From a checkpoint of a small transformer trained on Wikipedia.
Size: 12 layers, 3 heads of 32.
Architecture: LayerNorm before each block, no biases in attention or MLP, untied embeddings.
Training: a variant of Adam for these matrices, 82M tokens, 4992 steps.
Each number is 128 + 24 x the weight over the matrix's rms, rounded and kept within 0 to 255. Layers, rows and columns count from 0.

# layer 4 attention output (transposed), 96x96, rms 0.0842, rows 94-95, columns 0-95
[[121 120 119 158 124 126 117 157 137 117 137 128 101 147 126  96 132 133 114 118 111 132 143 141 147  89 119 147 131 126 112 127  96 108 148 127 117 125 157 120 143 142 131 130 156 142 150 125 128 119 109 157 128 140 141 166 115 146 157 174 123 125 117 141 109 121 114 147 126 103 135 105  98 118 121 134 124 135 123 124 106 133 122 141 147 113 147 105 165 116 105 112 111 128 140 122]
 [109 104 147 138 145 116 128 158  99 130 108 114 136 114 135 121 121 148 115 121 137 179 159 104 128  85 139 142 122 159 114 110 109 102  91 119  97 143 164 157 102 149 111 128 154 178 131 116 165 116  93 115 129 171 139 156 120 181 149 130 119 119 108 114 141 112 136 139 142  91 182 149 113  96 107 158 112  97 120 136 112 113  88 139 122 135 184 125 177 118 167 111 121 106  95 125]]
# layer 4 attention value, 96x96, rms 0.0908, rows 95, columns 0-95
[[117 146 111 169  93 104 139 135 130 120 141 132 146 134 107 108 117 129 139 135  89 177 166 147 120 125 106 101 116 131 145 104 143  96 134 137 158 108 140  96 159  71 157  92  95 137 116 182 145 135 120 122 158 130 138 138 137 103  87 124 109 124  90 167 135 163 114 154 151 145 113 107 124 123 147 118 108 120 160 110 146 136 144 147 123 122  66 176 114 153 119 145 143 118 129 144]]
# layer 4 MLP up, 384x96, rms 0.118, rows 0-5, columns 0-95
[[165 133 140 104 156 158 192 112 137  90  95 149  68 173 120 154 115 108 104 105 115 141 176 110 131 125  59 164 151  61 152 125 134 140 152 146 111 170 120 167 184 107 115 145 108 124 146 144 111 150 116 163 118  89 136 110 114 166 156 137 146 162 128  89  95 111 137  95 120 137 152 160 121 133  99 124 105 102 147 165 131 126 103 134  68 130 110 176 137  96 143 109 103 128 125  65]
 [128 112 137 128 192 163 131 150 112 126 140 121  72  87 152 106 131 151  99 151 136 142 129 165 153 122 112 119 129 155 130 124 121 186 153 117 111 131 109 118 109 125 144  87 123  78 161 154 143 161 101 120 110 134  96 142 112 125 114 159 146 115 128  71 126 109 130  72 117 136 172 110 142 124 129 160 129 128 127 153  81 114  58 138 158 134 115 132 107 111 171 141 125 151 135 149]
 [ 58 121 134  92 125  98 125 121 123 163 128 109 134 110 141 119 157 130  98 149  96 158  89 174 132 115 125 140 172 126 119  87  84 112 143  95 116 112 131 121 127 143 129 154 134 143 124  99 102 157 119 132 171 123 149 138  88  65 100 116 125 143 124 137 125 113 142  99 132 131 100 129 140 143 161 133  85 153 144 118 125 122 108 173 154 136 125 115 112 156 158 148 144 152 121 139]
 [127 123 129 131 114 113 151 124 131 128  94 132 119 143 140 141 127 121 102  98 129  68 107 135 131 120 146  92 156 135 106 142  91 106 131 119 127 127 120 122 155 126 135 156 115 108 146 114 125 147 112 107 113 116 157 118 117 118 125 117 142 125 150  92 149 106 139 125 139 147 131 110 142 138 124 161 116 137 121 117 120 108 161 144 132 140 144 147 116 180 160 103 149 118 119 114]
 [162 130 131 147 147 106 140  97 119  88 136 120 137 115 157 132 110 102 122 156  89 117 152 147 127 172 120 111 122 113 123 166 106 108 120 118 121 129  96 153 118 113 107 151 140 133 122 141 112  97 133 155 126 134 131 127  89 137 109 157 144 134 121 107 157 141 152 133 123 120 115 147 106 129 144 113 149 115 117 110 165 112  99 134 131 133 157 117  96 125  93  88 145 158 155 153]
 [ 85 136 143 150 153 157 119 167 187  90  98 127 133 165 116 115 158 135 155 148 151 145 144 163 167 121 104 160 132 176 160  67 139  99 116 113 119 168 134  96 129  98 174 115 164 102 135 175 100 121  91 133 175  84 139  98 129 118 123 123  91 117 105 127 116 130  89 126  82 138 107 165 128 142 153 133 139 112 113 120 113  99 170 111 102 141 128 132 125 141 109 111 119 151 121  89]]
# layer 4 MLP down (transposed), 384x96, rms 0.117, rows 0-4, columns 0-95
[[119 143 122 128  70 133 131  97  43 153 126  92 159 137 108 154 103 124 106 136 120 119 111 100 126 131 110 132 117 158 125 122 147 113 134 132 157 116 140 129 124 120  88 173 140 121 101 114 130 154 113 156 121  99 149 190 148 118 119 135 137 167 153 134 112 142 136 114 111 110 171 127 132 140 129 104 151  98 134 144 101 157 101 130 124 140 120 128 174 149 145 136 102 107  85 146]
 [125  69 106 130 113  68 126 127 137  85 136  99 130 120 129 137 155 117 143  87 108 113 172 121 108 176 121 120 119 112 157  97 153 148 121 131 131 130 133 146 125 148 108 140  79 102 177 156 149 148  98 146 131 149 117 118 143 161 135  83 131 113 128 134 121 165 124 154 135 132 149 134 133 143 112 104 149 141 117  84 136 117 126 134 120 143  97 126 163 182 138 126 143 128 162 124]
 [124 103 144 144 124  99 105 123 129 130 115 101  98 179 175 111 130 123 129 147 103 139 123  79 135  93 128 132 115 123  80 109 137 138 104 131 101 110 130 136 162 129 131 148 154 176 127 128 150 134 124 135 158 143 121 142 142 151 108 126 145 145 121 151 118 106 121 152 117 112 117 146 159 104 123 109 111 107 112 135 120 140 129 157 160  96 114 135 107 135 148 135 106 126 106 126]
 [141 120 143 129 158 146 130 126 139  94 109 144 138 111 150 128  98 123 125 136 119 155 136 123 102 119 145 163 152 133 122 109 136 109 123 134 137 136 112 128 123 143  98 117 143 135  96 123 130 135 147 119 118 135 168 156 121 136 145 117  80 127 156 153  95 135 143 131 139 128 137  99 138 108 122 127 106 113 148  90  98 154 111 131 133 126 142 137 138 110 119 133 114 156 123 121]
 [123  69 120 137 118 137 148 140 131 146 117 118 134 115 137 104 143 159 125 127  85 132 170 116 155 118 123 133 127 134 118 120 102 160 130 148 112 118 133 149 136 158 127 112 140 142 132 115 140 135 134 126 136 150 116 123 150 108 167 111 112 145 146 112  80 134 124 146 106 160 138 118 118  96 139 106  96 113 140 111 128 130 127 144 104  90 129 121 146 127 163 167 128 129 137 122]]